From a checkpoint of a small transformer trained on Wikipedia.
Size: 10 heads of 32, vocabulary 8192, 16.3M parameters.
Architecture: untied embeddings, normalized queries and keys, value residuals, skips across layers.
Each number is 500 + 25 x the weight over its row's rms, rounded and kept within 0 to 999. Layers, rows and columns count from 0. Numbers have three digits each. The size before them is the row's rms in percent of the matrix's.

# layer 4 attention value, 320x320, rms 0.0962, rows 249-283, columns 0-79
095:497506517545514501493515499489519470480532486565498494495495470463544528483498491494510468492491507486519537491499522509525521512502521506526495472499510512455471524489532541476502559525470503515511458502499547475495488518506502466483542557
099:487513496517533538473468492522520492508489491534487485508471484475490461534498536497531539529481551489516541475499524490505528478515522478496530453537466491507522462451518473523455509480492531530507513478484526503535542493474524517487499527
100:437461494490479479497491506497494504479538528489489512452482498496527476492464530524525458529491512506541538517523501511483498474506534484489463490519486503529523533519499528549516545479483501492486533531499511488499515507494527484513545516
105:492528499520480529477560503510505547456516486565496473494469470488490482543520485506455483524527492526514494489474478469519503531496545470523516479488519498546511511479474551524514492492515515486531493524455501509485530505509540487484469462
101:493522485503496508503476498539510525512458485469496493498528518468455517497469555483470557497492452515493528464501490490494509532505511477492516523473492513518474556457497522502517493491491473489509533512472497467525558504475477506516511522
110:532508455480534516497494452470520477502462537464484481505523498529531504522484431490490496510502478515527479500514480502544478492527499481542550480515511527513493520509513541508479499511464527551535556493512504492491523513457547492475460526
103:497473483487524493518547449541464499469454507489544549513510499458473458559461475482484501467492507515553544525543487539549525533492478495486485518492469507543499468494489461475473539507491508439520529487502521514531463481478465556533451453
108:544459486459470472482530508468517528483512517489496518522529482478521523537499521496522520491528538498507490498497502499469464502489545489478511510481498506522557467511502549517500461503551449485491490509531498531505504483536522530503497500
105:502471520490500454457488510527479516463478520504514525504584477525510535492536519515488518549513489549489489489502498519497467450478556488537508487493516490517515504486505482497531485486489459500495534513477503511494513480469462538511513512
098:478564473541528490474495487509478529488531540483479434504511516522478528458507534502514487508527502504475498527546485476499485453503494489469489539506485500483497539469542491484439507479497468495532478503493536529501475478485506483541505501
102:450471505510502506503528495506480463514465475521507512434468482500506463510509485502487469531502518540501489531449511520528479500466466464499457491521495460571522520524445464467475509494505539476526510529508486495466503502512500544450463452
104:489466498528452499423518452530462504511477457552462510476485475507512515509499488473490503468473486526476510486462492484505476482492490521525499493496513481509461483499473510527508516493476491492516486476500512534515517493552535490449483520
101:540469499480501493484530513514508466507493479544504475487523526499503490470525507485511496501484514508524460477548471501519491528511548477552536501471477488492529516494515513462473514493521483475537503489506488521490483518491559577486475523
097:452510505465474507503493503474482499504490529498482524482471464528499536504504462493497510512501502489495492513507504514526523518522534499501521507494494438539522507466530521495488516523498482550536510517505497546459500515509500524508490475
106:520426528522489472480452448512562505491464489497551497503504553457502482556496526496504540501501470502554501491493482477498536481458494495549464451501487499508487502474502450473475493495461507533493444562472506525497483503491493523512460485
099:479468441519513520489466488493513497477471513451534506443486539497513494488486460531481493480499475465516508552511508503512484492521463511505488502510506476463485523472499497509494487527531464521481506521503521544491493518522539519468480518
101:536500489459442486498533443498563489513511486490475510475473567468517505483534521555506520460537508472542481487491491511516512471482500542503527489529523453472481496474496530486490526508468447466496397532517463513501528487481451527507481513
097:471523565514508521472484503507506457502501509471501475531492480514500517506498515471531537494491481508500516500510497495527494488497443535497519474479462497507535478508526481489516568493482518486502465508479476455513479497501501502508519504
098:493440533482541515533499524501520496487515532487497448496496478461505510485530528532525520517485506520522493518476513534515506533462497495518510502480480475501521454543517557524503507497505470441460531561468486521457472450487499548477511509
105:477530495537483473464468498476538517506479514518500516523498509494486524511522510444499488540531476487518492485483479465488512478526454456538483521489525484508541476502491472521451502449470510505542468515513527505493501517478497525538454462
103:501497502557518445514484486515500487477509500505520463525501507518516535519508479495498492493469490507483496539547474516496453480502504479534485535482531480511450502514499493523452466516490473513519499465474501495534531487474528507486511501
100:500537482533513526528480470483447485502488463462504498501521498505504478470504508499505561477491535506526519491457503495503538498496480498495498492515468460453471517492477500488480517503524496457474470466517486468509546505498524539468477503
099:525479468489506497518478456520490524497510506520506487526492509482509525480482493518504512476521477504499465507538487473456514503516479501480529473462512496490456493450491472525488547509505504510471515499520539521521511521523471490497495452
102:570496507491512485490464531490514447508510483491489468481500477511475472462509479517475487535491518476506524499482502468532487514516487538508529464506522508541498459499483467488517506468498489492499520492574511503468483499534505493510527452
097:540502493495543517478542495525502497472480504539509493476476489451530522485470518503494506438497521526479464501467447516524503490489487497463498469508488474470478484466497534547517485517498535472539460495529479502532526509450511484486539463
099:485488526504506531544522488472466475535452475477538489493539531506531516551492512538509494534511515552532455477507530476472468529500530555514519513508488487487508498465508524540524466520497468530502461505510526522473516491499535526479525470
097:480506499471533488486512497524494510499488464539469465489488518494505479487520482489500493483486473451487529538494476471466491450534486513505486512451495537509524524454495508468459509460498492478459498492525495470432509491480518498495537515
111:507488497492476521482514477559542502496537535517461526505517499488487493482489523496518489544503474474510532504457501482473496513512510506517519496449502506538524481486493476491570547489487481450532514487472524491485505495498503518435512513
100:492485523481484498528486515485476546514458500464494470565477482488513482522518532472491510501532452492494490477534491476527505515483485541501509473493517490522501518529505495474503453492480485526456488507483480526500512517437485467515516474
105:529516526503533514531501534489528487497538473507511547492471493501463507504525517514499518535481539505520469498504504480480518500545519500505476477511442466522508510488503520492492509521450546488503552524508458480515508502512535508486521508
096:527479515473517478478500505506542433496510529552487518487530509460494473487505498506549444616495485477513481547531500436445526496480524489500447432526530515496517500495538477522468492515494501502510497536507513530543506504479496458513496492
095:491488489515482503480508533524500489492555484463530516485519489453493495527481505513503500544493506454506490493510488503492516467522504521478492524497469496511496526493469556493503467487454506498505519575509521506515472540453453531472502489
103:493509489500466495500492478517489499515529496487507467463519448514505490519466509503528508510516496535503513525489537481537535520494527484545554493461519493514484451482549496518505471537487520497517535514504522511475521479555515483477509521
098:483513485459475491483526513480483513511457473482519474486513453494511500495488498482509485528479542469493513504523510469483497515508582490552449543509509507485498488503486535451494507568499487480536453483546480488521499562482510559515491473
100:435546450535467528505548509491481491497451484493490514516521535490474508498537518466510508549468514530495508573508486511520531466511519419515505479520495528442535525510495475540479469503516490483540541554480527479478482480497470513474530471